{
  "vocab_size": 16384,
  "norm_eps": 1e-05,
  "positions": "learned",
  "attn_scale": 0.125,
  "tie_embeddings": false,
  "parallel_block": false,
  "init": "trunc",
  "init_std_up": 0.0326,
  "beta1": 0.95,
  "decay_fraction": 1.0,
  "seq_len": 1024,
  "doc_mask": true,
  "train_tokens": 413800000,
  "steps": 13139
}
Each number is 500 + 50 x the weight over its row's rms, rounded and kept within 0 to 999. Layers, rows and columns count from 0. Numbers have three digits each. The size before them is the row's rms in percent of the matrix's.

# down: layer 15 MLP down (transposed), 1536x448, rms 0.114, rows 456-555, columns 64-127
# up: layer 15 MLP up, 1536x448, rms 0.223, rows 457-556, columns 64-127
down456 099:502528468581561461452519435537532455535568492492460447472478506402384435576570566362465553468460471524471506519432556467494523459479408486561531572557539518458477469529513489490530505502434440
up457 103:459534529544487490503475518448491646469501367567447456415584497563499460492600499560489445472439528489483367536519508419501534523579506516518489485532421407474509457519408502517416537567513418
down457 094:555440445495492523529490449502545539593531480501554585528468548487642551522462385477401499456531529508610515512418484554556491559534507495592451492515474550523542482516456516495514564545495365
up458 092:485496566559499556387439487435533608526517555406550436561476438432504493492508509581552530544440608459468557507520428548494510470477448386560551401488498497436479511536560454559510374539535488
down458 093:437525535514526543460542427509576452588426479513514526494567545483497546444487520506588514560473429487468479500543480381543487507519470500465452512460474531451554513463407450548476558579429532
up459 092:525511472523476457476469557470526453539528451430441555496515546506548458444497595536563524444449493404526455485424462508527377460460427548505592508449489515487482473516526455479483400380510575
down459 097:386575438544451622515522507530476500501416498530538522452539471493518597446584612426514477469437477546550558461548489544504442523575585442452486580469516467538437454501488413508492463505546454
up460 096:504495474500516422534479472516467509435434459478487399527515416498483463559582533631490554519459552500554523561507449416518529576470434455518475578526507444454482473512517448559536494462513463
down460 094:364559613537559443395512496519599552567545436419534514469534534477562493553484440451473526535446491532535397445434509455518541515500482479484471493544561561505479520464440481622432519450427501
up461 110:481498585578471485492493603599440507500518550447679398531484507489473563499446562593528509557469482445485437462593597433504448519541539464515503599472414490534463467515559512495528517468437555
down461 104:486456464533453489507533441521555362396488541510482545489558527453513495562507443551522530657550508500485503447599499542477492526482444535524364528562517438513441407467558586497533479436564511
up462 098:473463542489485506566571476561475364502519471428428494523519389514417478517492501504511519511466485532533516535561497532502495490473538559554576474491554383459503458493530558464406465482434507
down462 097:414567499494458566475471497524488632462483580522449415445524520491491472436517474522504583491506592434487571553478592529522531461504619499473543514559449484453505518534486427481499504469569452
up463 107:446579500549563508479520576463464448591511520587530561470452565574486520524429530460558482441484517471535509429483487477510524482526530503465557458529437539517541416492483588416482454477511525
down463 104:488392623546542443496446543498513471475550526496436470447507468550514495574433480415543569422412520540526534515554496415507463504520463529530562384524530510505502422542522495481499508494462485
up464 099:533436435488439515540539593501590527505443484601481458365421507473502413571462576463488511442504490546456442526558471533469477533503333484503477549536431482492488485519562594516480542522572379
down464 101:524614483544538482579484503387482477476454562516479583481478459583443420426524513549546420493523478387550446457375541514532462498512485452486483521484404449579481462531526480483469506527510457
up465 102:480538446489363513526474487463543487497686588528518480489568516522501507487443503498649530522413530587520476488408453581589505482503421467565529568546506487454395435490496500477545514504408493
down465 093:630512563511473485444413531472581532524471481612519492443532553540539497467528536614508518459489546529472485536475477515421506489564460575564542488490514475543510496484514534447467542505539534
up466 099:467528487552600436532465428454555514485440546596434492477544500459488475410485500466526461509480482415498509475571536563474583495555503445542547518528482490493495528436484591530450518434511474
down466 101:403480508591511526508380530522438478487435436593535519474450549413384487443540456488482524522535471564506533424506519496429533471526518485497554579547495551502514517564482570498496503430548405
up467 097:522486429423451559533539540573456468442450569541328471583462392446446608567424481472570529599471580453481508496492542521421500604523362459461523489450492446503492538505563557385502573572521390
down467 104:513496509468480490470533577517504564520437455450548541537465460541513514524492521524495527448444440479418500514430431562392556524497441528428550439436433425591451483407421553417524579505434572
up468 099:527523451490566483513414436506504475511561517493514532553439518450475492524527498500525499549433539446471413488490429469504543532531481425513461554508390474417510530480516573537404463502569623
down468 103:561465537488453481435553511472483514576502446553504470443506431496447503453449508527462453536427467399396482441486498489583519529476385444577559478484530449481532466437446449529538480565478476
up469 101:507537495467536520438554475465524548415479463433578533541505416551564606506617580437484587552613485478395395441449516494527487561540488480476504602563453457424490543481553379450508490451500534
down469 097:514508509458496474464521505457455439424558527533472496491575447459508497538443514412521562470443533565489511579472510522460509471502555523536434486522491469497381497580495427518571541588559465
up470 093:571517475487512489521533580485538507453490581464597425535473487447509478527440576479492557423420495509542509450535489585508491473434473531586508626541440488414372551369418496492579515585591550
down470 095:537488475442592446533553384486422458479541495503522560493488467464436499462458565452514480609493552560404552487463533497430458522457529483467389571510480504678575483472479474478594447488501497
up471 103:482482526570542451526505507446467463392527554489516491585554423533465419476460492487544625470526469481493419523414428562575429592484548561512473494588486492478535460530590434392508478564477589
down471 099:534493517538480542482498445666493469506542495473388470468514480509472538484459550581474462508433436460427496468509491498470521583533415410419621550495535425467527509476557487470458545527521523
up472 102:554493579510415547527531474497532535514438446477479418486554451443538437506417487476422463478516575460552480527418431569573563507532447500498512501472497461508548382434397524513447522468496432
down472 105:565518581423443490473519522483453494486545535578470470557524481500550464423540470429506467539453526616460541505512483504468481630572431476526532597478516453502564544477550521593494481476494505
up473 099:558495485520495442517553552497458616453452493579484465484514379512527456500530439620505412555469499490410439511465506519478567506504490435495502535572500631482513513587448548512443552478489509
down473 095:597485493449536523531555441460445475514446475510584482479584522562496487501461489621541528568581454604469545546515436551456488434530498500480502519428489530493605412485461542509544404564561483
up474 096:497461521537446421490487519513464523509427423444525636454536448479549484536453510446531427498423495498524508467539431383544435541452477493466540497528481535508499531502506474493463454490490524
down474 100:449559486462488474575546536549527473491545529467495478547506441437434463465429455494533557447422503541484527510529496554452616516472501512493459531504471443498555474478512596501495479561564454
up475 099:481449468507458425507468555518494446559434399423511451512549388483442582530478576533503515498478518584452480493606490429536629546540530507376464488476509546514496512510429442481514450534536493
down475 097:460467533453477605507567597541535475464473529598597505451446629448509493528495470531495533538541562595488540482409445510423502487602463454530409449533499469466536496458504491545472482427430489
up476 106:511523439525533505578553533445419482475516406437495500516458531493452570563564341438451431500458496512515424529463489469489435498513439430574465550561527455471542461552494392481525556523470542
down476 108:505497526557565407496503506545459544499477577442451508527570429531621547486488485401391521455444486491562481569484551412514552474487617512492353547485550428547532479542467548514505482451488439
up477 099:389552584423442467587517483480445452493524478391491515501501456521507493505487380580526552554515473441479489455504391499516387465549456488533468427578443525569591496577521505579441576559613465
down477 100:569568553497423599434580506489494472557496513516480459506532472520539473460492515431478493406520510510423518499475452491510592591482503457492425453394501506527592485479424515477577511452470449
up478 093:495556485401585447386429537457455505528415468457500502413543423518528465503494538507450491461501544419591495436477410578504456478462478539450423530615481475519489485513605566518423486519479551
down478 094:428486449420531453559524541372516567539557446592481497576499563491520560552459606491446482445363508455413479486435533473371431443453520378538499505503491458493471464579384456485496464601533462
up479 092:476450578401446504484507400509526416578505496563463455484542527549580507521447522490503517421504426462491410580479504473435522510528515597461527484590418501526465569491422468449516452519452593
down479 091:487486511535609474474536511506442433490421453554484525571519523453460616464484445463542510424525456432523538612574482537567441518518507529498437442551505481481438499542448437459492492499449529
up480 101:522474469485437498440520508533413459538476611523536481561484519478547476472512589569516468576491527594499506498527541479522540579523595479518527489519475539493503493474490516550546523462535509
down480 106:653517548518424443458465496550411435505524536501482364547501509523458568450455570492592441456518516547481519444534530477540487522423438532501439555539434516478474417522441532502530578555481551
up481 102:452466568512428543619489515517595445535419483570526445499498506489548566434535499477507550530517489509507490542470576494543410531573613560404558455429549477507480382504552503538565487560560522
down481 096:487522463611522512549496498405502459528555541491484450484521533468500489383506499548495462507511430475555493428563516396493507565481488414539452501434481415503488448419526450490416559480506603
up482 098:466475528516482528542525495435603518478504546462454476474394483510511489569434489511526473486513533555529523385624617521547525449470477538537524541537497494492561579536378494517537510510459539
down482 097:494545567495389464514480491506515462498473481556445489473544508421516542429535585441487536585468504590456453413542538492556408495454614505536531564430463580523460437551458540489461479452489521
up483 101:479576477459512482382624584494574506585557434483571504569471497507587535470572573556608476542522582561493451423458521480521435469513526449406489513490529506488565536502515513475455579544444504
down483 095:514478496469524573475490403458494445508464506523448596454478449475530440431547465490545485499456470537467449613497473417481540542432412519531631520437520481527581425573492608436578544564543519
up484 098:361435507417544420617497517518502573461514497482473513500532537462492513542544512459406477490507562497429523544523496469479477400495465494488537483477536494556404476461494525551418559562531560
down484 098:500393445545545376511561448452425415544507477430540586543527525505515498440457483522583593554565436559455448544481562479522466475555459530599423435550462537492520564540471542467488525491573448
up485 101:456488466490419542472537536589579531456596424519441559517513411528563498554497481464513551463381582518410486556473496454473421491513448441527522580610419500504518513476473535513447512540414482
down485 103:493552587496537503444527501496516519457596552436464559550463519547410554481431522513490510562606580460474522540506561465536540499483441515516607510496484431462614583603436527470537568551423519
up486 105:454484542401425505572494490481452529488424527468525530457630518510473498501506545451535485521538588468427439445513469425545478480507526500439528426480532474496487480475559488568488520510544592
down486 103:449551520525550497377472543541522368515465536471517449576466451512418534528411501415479550517494527439517542526458439482486446570479447467551414505455496411555481545533410577527519513467481514
up487 106:489473436422491476506422492470516463618548523603458589545424478540431532476533434577533446561430447485544533537437578442415548490492444535594508461515572467448554515447500496471502450484531477
down487 101:545396433608436481455511523526475482487450522541528482534549490446522445516489576599521475631509589498402484510492561487536479512542355413549562455488432442510486486544565571523576461527502423
up488 100:506422524454444579507488507477559517577452468448466468479580527481569501460462580497471469560465490548534524411440406541538442564500521605511489560507518521453447431404514472487619493586543457
down488 101:477557468503491506556443564415483498437524622515493481539536506568470534449623464528439437609580496475434492466460555531515502460531493493449599418542453593522465525487503568462457564508533512
up489 098:465456555519541564496477483524528481423518474435506497425488455471472529575492512499526520522476449528523491478426523525566531562482477533582460542457478459546577495512446569442444493508485552
down489 100:531543502501549450437526509526460534566484627542504501545482421540473466535458503407458453440572494484617525563459525532418492500469384499569415433553467462459474467460495543548483487465439607
up490 100:487434448511490477563489534524471517533469509527558472555521470538420535482482483557498512482522550567502492555559566526507531480585501520503569517548486481561470534571527574494522520460463570
down490 099:538433604387494483505558458526520446426460545564505471507567545552473494578492400504506527529587530477444542537511568536571462403516506506521592556478443503508448534476539443470602514548411495
up491 096:524441522495523523410457486395505508617503463514515463479503508526431544470508480502484546554532563549469520496447483490503507528576495382393498511464506516427504564563601421489447433377585588
down491 100:573547560475486531545490494496451461559566521547448507449438606512537525453536542514569503457533492512474511578408498547422510637403493589379486402521526515533613533543479530533473418572481502
up492 108:556478536507508537468493389476404500471388499486455598441467569529535569483557510472470525468475524520495493548538502443500509462515527576494392495450459389519498546559462514524460558584441486
down492 107:567593533526593499454448469511432478549485559422527464529466489457544447557472586531441453541532412513447565493452571480440539453511581511456436550452466521510448565526544528481421586483516458
up493 106:533461489471533496524469487457498510574586562516566480476460435515439552487431473493460475526430471525506460471510520616583545513441499487458525440479523516427540571464397517364507524463506593
down493 098:450530531479442554595541439515504556563603538544477507427472480504547445470521571471468536505532478539456463546510502451569486461465426465534538521420530581520449526544503453498608412407477552
up494 100:602495468550531489493532577564523535428484512519504651450500475492491413517467571515488548489368529526485523460490517532473477500417467543508556456590475530538481578514493498498546473532626538
down494 105:439510474527478452401541500418538474546529450439514552591563521454513534501559571566560505499529501429492457466555472560467482478434477486552498551378546529469539505496553570574406507390430472
up495 108:539496509540557497546489532536358509516588474537533451590412497517569452572544520518524481555445518486531448463435490517583547522466428571474462552494442547569472353506527475492481501552554555
down495 105:569496554546518532487489531512430475547518515484392454527512477514509365429511461545479483494530502479537559586549526502421486485549462507518587514549438498455449478450574429522573615400530453
up496 102:541542499399566512498517544480542485489570479415497546432566505474446597482465488465533630500429515524529444517620461564612538514486484492533546517512525575492475487513463612493523565511482508
down496 103:417589515499554529466430439455429479490610530448557423575547493363496505507409564596523481584544503559470442580449517559418509504501413515487520474508496481527561489528511455515519499400403503
up497 094:438443470523531535577543490447495529475584463501591475357586490536486545442524496580424495538484452505547513486569530488484537488509498489506443538468517535534506603527489512494443489461562588
down497 097:559515510532509464584566542484390457445463507459584496558516522495467542462425494594502576560551443481494662542495499492444494401410407450606447447394501542559509512539506477411477583556571475
up498 103:495495498438555491492447539515461520559502443370422507521505542566422461472488415503506462516369543442450449590505405456497515571498479548467537469540581550512523605535573362543440448478538495
down498 103:437483446537450533450490528475492451446497460474507533534591519467485492461460537410494434606403530478544502486511550504525429467513508455598389498541534551465486464479480476459570570539471502
up499 088:500474460386518432524486600470490412562482498476508509441449494467410545402445527548490553522503550411484448520605510505590456585489489424476481559469507507474508410457551475494525479420535562
down499 093:497476509529477497465546478521466602483507449571504532521642485481507496563537537468461477466441444496580483545531541383479514438421449599476454547568454626470525504524381587612503549572424513
up500 100:488406614483502519558448484560443476466496439478525526418480418514452478583565545510517451553488495528494491493588512523556481485574475547488493462521517482434483573488533475519494523531541558
down500 104:624483475504491413403537436507453510463572568465505565589596558495487578580527477490516473476551555476549503496485560514487534418510532487513540504408452549388433469555578528492384496401465539
up501 101:557500470473525485469520400607444526485573584567495470486493528506533473472494596525501496507504460447569530484444484395468577511502444484542492551500463552516534526521504407476577524471505530
down501 095:424482491483580497509464549530523539570481489474550480532466512526455464469479479460561469526502516516511539568535484514507412536590568575433481504523515449537517535486533492528506511412499505
up502 108:470508487422550459465530484524498456389422477548506468500541565466497519555445495504498600566449504448519523466418556513474515522499542546488468512406556492426524508520605460450552588393591552
down502 108:544457537498434478496475459556594415529573639455587492495598518544451515556489529568528526548548521480525483541586513455566506463489444558477430525414536542482571581386531448548567547544551450
up503 098:525439520488591490534539501509535474511520440478499479441459441455485502525415421491442508593470537545484523499474584520518515519484470526445510388538463550561498463455580519539544538503457502
down503 094:530532435443471430477524464457516456510568526581513558482539574494522526463521503532521499507516497508526524530459534573418511369544579510489428475498464531577518530546521517534492515522484468
up504 108:517460651526461545479494514478553512533534441479548568408584525481547515523468555440436565492517590406478579466550481535503582464513505503504545536598471597441499540555494566553573496450653504
down504 106:513548482378548498497560371427493505544481520531656541516537456575520545546527478556463463482541534548479542580433484497397546441455546562514572555563515517450516538523518621587340495453503609
up505 093:481472560402549454546626501436475489561379478525486465508381559505563516496529417435487546527445552382444515458406555584483478502505518488583457470530477472576508434482477456506484539557538467
down505 090:567557528497458478452456494635484434535537526552495581409574489496607533492562557516394498515494473511497531507526466543462481447521432521556393555485458518470546499535612473478481525469536499
up506 102:536523525442503532435482513512500455442441569502509454442504447496507445515476442548592531580531550412571448515508474535530488497511465570563479427539428353469414567514515539462477406534547540
down506 105:526601481527587543440520490488499443500428463452599447571408417605524391620469511499502525579485512500570439429420458539486617493560460479399443395332538482531421458533515533506534500482516513
up507 096:517434514463491476451488540530523572391552452439481590465547421477481494505567453495487493476520476514569428572553539550522509563485545463422449467515418502535594473452484509468489457543529530
down507 088:440500565466473494422469544494563428572531529518523419430526458539537520460424530556510557543466436439459490491530427455543558447495494466503508514414468428592589512539492517546536443435497449
up508 095:449456530490479529533421577492474471404558435489491517503533507496519471504431411422483490499434503509465464465496552557488502459560581480486451461439600506481510507505460536455459524408480476
down508 094:481529445564541504441524476517510502595465468437567492582496484480524511464473506498478500524490519521499505582490448404546475505528433558504435586538406436504533510500453556522479580473565507
up509 112:512510480440512468465446468488428464577496522519524492555457506487505578412540450497447509604467502445495452537709498560574569436560521515448488477552546583504527433504512453465489409496460463
down509 109:566518447473546484531506531529515573572466536486527482571488497487521403411416488594484494565494478472455557427551518532436451589514500489555546462482550511455432442499583476564492522512572451
up510 095:466554486481567500560501428449461540521429430510436450503486511460511470516506497582579461478502484507546519526577567456611429541442577412491484488542486489473587577489436535427562483395512591
down510 101:560549516489462594489530527495577438580462483487540542544521456573598444570494502539455482564501461490500538533534421447514435534599632572536448524574506484522496500459531549455532473541508382
up511 093:478426520473577417437504472445547414475515483541508597399479472432559473550465457475503460467485433421557481467440523488460537538477528433484512526503474533476528439518497504493597567530484469
down511 097:537478503467442513530550510514577473594480412457431443504473455574336558455525469491543479450474476489495405578551464526495439493485470459506455450476533585514566458446439472407443436447487443
up512 105:433495478449563463470471494536564527419492501405506483455468523520544475536516556481521451479411560490449527464513460462498356625512507513518492493495437493458448515618558467552495567481518580
down512 104:524451510460532464452577529512472467470623571462370413536472408474606417499561595473484558423442436404501525535359504492510419539437473597437528448488454505453459591529529589490526540505523607
up513 101:472462443461548517460515523505500391424524507474511541499508466575552510468506536473505453518628484532479503540595630459462471486498497494540506540580487483447510537555389578425482514486521541
down513 105:525507581497470425542476502614437454483451494468528478435470412467499531520581443528476580456636470560625534547392509452529577482496463548562445471519489410462419550424603406549541468430510515
up514 092:525510433439504554541504510483539548509539483468540450516458545481417548446500495540484462558523475501547424434444528458534573510524456524495484524437364439554483494415507411532478438489542499
down514 092:592510521489524466620456535518416473490504403494485450434582416542565497478551494488482451412427488466402502554513533561458455524485528535578326518551501476458524473607453432562495586448528528
up515 098:411427457455452560545502403477557586543542570474422543414579451459421497489541385522489525586464459476546538503501586401586518543481525491469525492419449503494470472523440416521533561502470525
down515 095:578521507487520463470522526455574503505478610495548557573461459560471469538428460576476535463548446524537493524462520490544582535402590544535488516476614465472547507545506456410532429493507558
up516 096:538376448432492401512556430532552488488518482510495505490463435526506458524431504560507487474463415484507462387531484448452532496478484531471408538499449462583479470493474538548524508522511445
down516 097:431621491482507544455455524478546553431522453531523529570494471471431485573490498539506534543578404589404571470477488490459538449495503578548395488508517485545474534505543478562594460476505482
up517 099:535523448588479480527505420463454516513454475575492514429468610519462536481520502450485543474505477453541573581483448470470395497601483507608471544538530488523556487555430467525546452482532581
down517 101:488456510523471498508487575593514515491502488481508451511540499524419537503465490540455516525479484480547499551470470516580471511527464416500407539540496560552539420500496472542566571425493514
up518 093:533470574528480486570508505558473480534467608447424495582556460602514492532439502528408445448420418534509438478505534561496427549453487536455488468568417559532528587455508417454589506516578586
down518 099:457518551459613594505426530425449537497483459463521463481532583554540494569543539508508450549421507491454558494595570495613532511573414484465499457403563458569488404546406531536448467503399565
up519 105:484492488506533506526510472529536557410490500491476581465441410477457419537507498518591554528493517464506461482543484507429426565534617480480531498551528401509516458501500524481460412531398471
down519 103:525488531493469609423526531487545499453531454434513472404415502421446481467532464476498561560492480424574522499448481434542477455485553493495551533463502484565456463443472490471541419518507538
up520 096:462587645511465518589434451513476478516520433511573451458523442492510619486543489472496503422483504502522574528500462547521441565469570625473455509458572547526552544456523461508578502535506479
down520 097:546515470471483531573571419506465477506435443597467561470415525405454522488493522474488479487441512467457382486450533462377546465493459548495226530575447515462513504507445557440496512498478457
up521 093:429430525617428549454451522619483581483461514446457501433451479512563476438479497426520525466381476484422480517465404436502519571517413478510444522477530484505514507471482577532499479471504528
down521 097:513484497474557589492463463422517526540472526527525613543497463431416531480398563521484513440544566475553571452411600451477543437499633437502439551507595498549508459503495489406504487471548451
up522 093:478510481513612484496515464570522544553549468400444492495432439593573569521482477477490497449533457537556494573533511556462468482471510501503489416566422471432566529477560477521417402577477592
down522 094:465546513492538558500506526428444564545436523479589514565558545514542501529475460465494477542509506439493493532446471503477451465535479525558408408585519494452418512478500497550402454605559516
up523 103:455443513479460493480483484506442524448462554530526559408469512536558518489624514538498477546418471420585498449525496535497469464495519518577474535472512481542526517509497526571622521490512511
down523 099:506538522538504477480479474426526498499414425500567550556425396501493521454463566419452523483505514509466520558468630374490507498504529537491553516424522466476548438545479538460405519499449501
up524 097:506460516449428442601548568542575482493459526525557552495498451425512469508486491587525485530445442462630616401477460478569547501519524558531498507464537546564441522422484487441563542452464488
down524 103:385569426593377482527549543491515560489398573379537516647490509548432573529503504423486463467530540569520491508465609496456504521509483423551642525466506505537510603459543470507498540491483429
up525 098:482467542462539570492527478483499504431489462525520473506515497520475449538524421417540514508408511557528467483507512502588480543527499484561544491615579439467573447481565471473532530630481554
down525 092:497481432563538525381478435549536514488428528496544501483508511443487392514507431477475474491484480515495437570620496450502492535462528465534448382467464511470492479545530590568531569485593535
up526 105:440525497473415538486473551496536431488561594624466506491584571628521546503467525460592482472518528470618507523533500428509482451535472560409478533509548495445470440450478481430502540520487513
down526 108:543524458528463563532637502468499413492466550486598458543550465554469480513524582506557408468492518557544495494461443552508479527388547534461602546519445558608465540388510509504541569584390542
up527 096:416514445465499507516484457550501474502523584457571481511469445481494482552432484561533531524586483449531537387535511499463515428581518487520438459538610504527487556553484522506528513552360496
down527 095:531466551434479493473422579493479455611452388683565484493482564431485454514510585563421457494457530569497465564484507499484444517443454521564491490427398456453427486533521533475422600563426476
up528 096:461494629544523499507384550535527430547459396460458569484501468480516541505642523436507443472438442536526431471524539572497484460466472526496498531507548505456501471521510558506513464501545503
down528 100:462455591529507452517476489474500522510522522475535573426544542546499358520554454382568445485391448457468461502576485486463499450482488463523453455548447529557515470528519461487530567482484462
up529 099:536439624466509491473455507462526410457538540532561495492541505447495636480532445510542411443545484508464544485480460521503497355515403499456417569469432541542493461517574518493419544487542408
down529 102:349511540512560595493424526498516526440421433530494512470567477485496506457481487450547463536507526487517563475453419501492494449568533530466352544592464515524491537564481534510437503547465572
up530 102:499438509540455471471502447547554656454528464545492539451524460508466508529478499546587501468510523587516501426540488460518486482441600496505510536442500528440483619515537453473518502440509592
down530 102:493486513516580566461513551514474599505401511460589508528548440564349465506469492534485550538516449522466495462463469544550436503479589559553487555507439532477491583473477527491452502503603449
up531 106:472533564508438517437586397460486570497598464595523577510452546502519547445395459435577526430589547505544531477491441543522452535476546431507469476509437557456474516420442495575560507416538628
down531 102:490553427471459538391496449513416536490551482635517403460516438520511570504512507587413447457510476481469504456496483461483509454532566479536581404620524532436409516540504550505487541490493465
up532 116:497375495560518482516562423619608443525502502485513420453375539515579496599443535597475445545453541525390449464438459510488498512462547456420529523515565483472488494538466588462476454507481596
down532 101:486409465476549527523680488441592520511554571505559486509451501552517564502438487509455580478556460558317439482475464453476470567575483453474393492516519474564513508528511463396525524516397521
up533 088:534508476549529503505447497530522501510469516400476491531544547484517515524535449549603554496581551549531501448494515546479535512531457368530498524453534349509394464438477498434421544502452504
down533 087:578463437494519462410479540484395509489472474507547530531462511430509518440446441507565537451612558505541399476447474547530514471482487572428338523456467510441562436524446515573551444444483479
up534 096:536479567624514497448472513528518438492534532466478506548498481499567461515558530507422533481524521538520437463540447442482469473484545468583549538547420597436539445499470547465451475547578446
down534 099:569428475520472507606531567508501506369487555478490507567454461542373449642533538498506478409538554539579476547505601541519547492465437436589562621563525592485537458544509530468527531416561522
up535 102:477480469532519533463577574469485533542433546547571534524443422547557537597517408455471510523447399464566464566484560500508493467490509436530494506547526492513512501584409537506497407455572513
down535 104:579530557511494551456537509517546465623557530426498453481382506471512523494566553399547445546552548538505443467522423602421472553503499478422454547503479462420412519532470513488474463561404495
up536 102:565561580444483512588546460467450499546532488530532303513505451499474534465468473509551454458412448549456515450487508505528534522449542544395577439468484458527470441480509517480543489542503516
down536 106:517487577520504506429521534452525557570437512560477535495586509503578475442545476589495406404451487497506480500480502444533502512521522498500441479512516471450532522465507437522487556448465459
up537 105:549430511504514499484513420557426535511442452508568555472408459543503486405523453454531467463487536411535556586499508564443505567502546540476460515521483368411490541609487571490429484463552424
down537 098:513420558409498452477558577447441517469584462595465529521493573500518609539504520550480531458518512528498466566503458491476562476508469497560543495440506601472519506491453555510518415473567436
up538 100:391485457491508576508448511591445549522472497530533555538545496411479448525468490532511445488487523522517588507489541484542521440603551495433528464449473477464461462439537482439466448547504529
down538 105:520517472506631469533518472552468522457595477536474499434523600554564481559449541553469476467460519520550492484474471450515447514467439473541464577569479539461526565549566468416491500470458592
up539 100:528561535528540523416552506519504490563531509484540522542507532429535461507471368481532457551478547526546523466501527488437631481507503481504495574462491462423516477463439477542507442437543516
down539 100:432505465535517546510562516514569561407502563426565556455451547521490531504502504466437522451536480491496564603491510548473518496474514560508539523543466408503512545563437562542477518566489596
up540 095:531519448447618486539546498519399530524494562532445425440431517518456525504629459413482567498458527530554543458462519565459558562548477322447460430506482453452454507470608529518440529454471515
down540 098:527425467494568498467533552450589471522431533453548494480441449571451497459517559545438520392579483443473478470480510471484404452545522431485529532454551481510656481446420450547545539535568489
up541 095:531609462501481439484481524482509429550470625446495433524550502450479535533491483530469541570478468482430442538525453563505489494481481505480488411525541511515498492478589448487512488472576537
down541 099:560529518502529478501485447531556572465506491521500570497555465524555486606514540453531434490580495446484505440489591460495470526473461591424482536506415530464424458506509622518490405561520450
up542 104:529438517443532427426477529428541476456529466458393468547414461491555532507551511506529459503522464444504459429489411473460412569475482584518468578417414455513556469512586554439506507477522533
down542 106:483501504578553527474455454512489591396579490591526619543452518616438573510614510488490598466546519469571518497529570470487540473486410469563420506417534534432533571523522498448551530481511464
up543 097:506480497536515468487546579609547530569535478452450493541423468538570536484467521516450465535505459476438539556507517506519599495560593457494476550514514483496400565528439453508427405429550505
down543 097:504434468388477514384553482459540567527421524523532468451523441422494505447507516494540563471469550548554506555501532412467499505579500541541638598400444519445507509511511549486529503536463566
up544 093:414477483495553594518379512518391435499534427453516481547432477603521559478451472573543507484432474499594456550605472496520592599412442521537510507614523525525483544459441527440546464515455508
down544 096:644430462505467506444487474517495466473488565492500443572550555493485509491476424442497467425475568526502517545542495601412493521465474472486452394421510534485512482520510514445458463410534484
up545 097:540454570512433473526519495479538528538536530554397515403481575520533536436509506533550494519440479506499482630512444546561601544500430510453476576493509549487527435531488477538524467560593574
down545 100:522484463352532501427551471447564538576430551513475515374443491565545441435493516443483442544400485420511469542443533458398443395500473477496404524536483505486450476499497544501535525539531580
up546 094:579576422448419608497493420454429439526455531493576525434479468555586579574585496399491509521441552593515529518443538501502465504514449491529619490461503441439549503516490464531483470477546551
down546 092:504539468515540551485568426498485542504561380558423567545472523456471495497593508520470540462522505418608557424549522532483482471547516471458469522475529517512569474442513466460520415542507549
up547 103:425440508426434459569502464551463542533429485474502512477571498456476468488469531549511538457467533520536482533565507461539570510529429468541492491555434458462625553523434430549584444549596520
down547 099:460485476462511472512490514631487470551532504504524619516512556471572523398475481509535519495555501645550503580516524531497497533456521579511542506517531512416396522408486590524560474509517485
up548 092:473613551427483540550551540505489545549545546460522553586442502535551498397500577538551532448430516546499494493439483458399455539427538481444493552409483469520527507509664562549532472493603504
down548 091:519455597519593482539522430554498463517589461589484510505490472439532521525425458538568467565437493456436495454481508550550526522477491539456520395510529481427480517499478472462579506468548502
up549 107:461528495487572412470467434499571526489496533471440504508442528497550503476537528487475508490566492483543474390479508462513465474463512455527415571596461575540498406552487436525467506429543530
down549 107:478569504439520468506509479470534427501473562467503481524485546463525534502415460532574420500565448542514556518499460464439494484486507437547413536545455638484459604402524446444513456445473437
up550 093:561544419461515525421466442527526491499486451429462549481459516427424508485614661531571517501498512563569455480509567531508515511545421408541398514580586501545533469584441490511460518525562513
down550 099:523574521468459557486529489550502498505512538590421440418505582582489534390458488483392528486541509506519454479515463513472436420491550444458320563480513542520477522434493443525593479508467477
up551 096:529500441411468544459479549464509511505474523510568469535545477533437624538496418522522548524560411483548505443370540546529466483455467524460519509524564551535462510510544507498455499524519537
down551 100:448484545454561513554521517483417481476498508509444541517483449495535433492484612448459519442523517478432531504463511492445431536365419484574386469510498534510511398553477480587486440480545489
up552 094:506527500454550538572478469568606498537527408539453435423437437586533490550483520466461505383460466563538581506568483448439412425485525496430429548512479478522543455554512491492487419456473522
down552 097:503437469478603536471608547542535470488478510471478441591466488508503575519523472487425495516483420420495565523561489520589528422500549507442414513427551450511534512573467559470391470491545492
up553 102:564552385511537443553504544554457492416537443528378506500469403526491547474502440474525488547405461490515515513451573555567489560433506561532555456534546392496537554567545355520507431449485522
down553 099:459556453511471514504587511464395511511449445547544497509522501533482487425570522472457529458397520507483486553497496540468510373554454504491456524526533461403520515419611480564593542519492446
up554 095:493546534450425508543505438634559567482403498457477402462502404546499399524574475471481568463537436506566508501480527468481558546434451589574574538603449428516491436436475467464492573468456549
down554 096:437579512453560350451516472553470474554548491460434441530499528520493524447490547491537486523536548545484398576469511562492469481454540494527503472450581488475489469531442537537465410510541497
up555 093:523557545554583449499525450403547576528523462490505551526601551460415579558465502605553504521477510523571478414619478458507505540498527558463593488492454508514517575484410516521478443424441532
down555 098:525542560492511538535586514456516475516532544559490443579580461463444520450522521528574611487489520547494546532586457478494550474517487516589452432486530578484533510473509486389413501507499533
up556 090:511498538541427474517590462506491441428497551552480498512520550527483554377550459435422496520429452457574494435418459518560515600556532479440474474565530441390478508581482420456514574543529511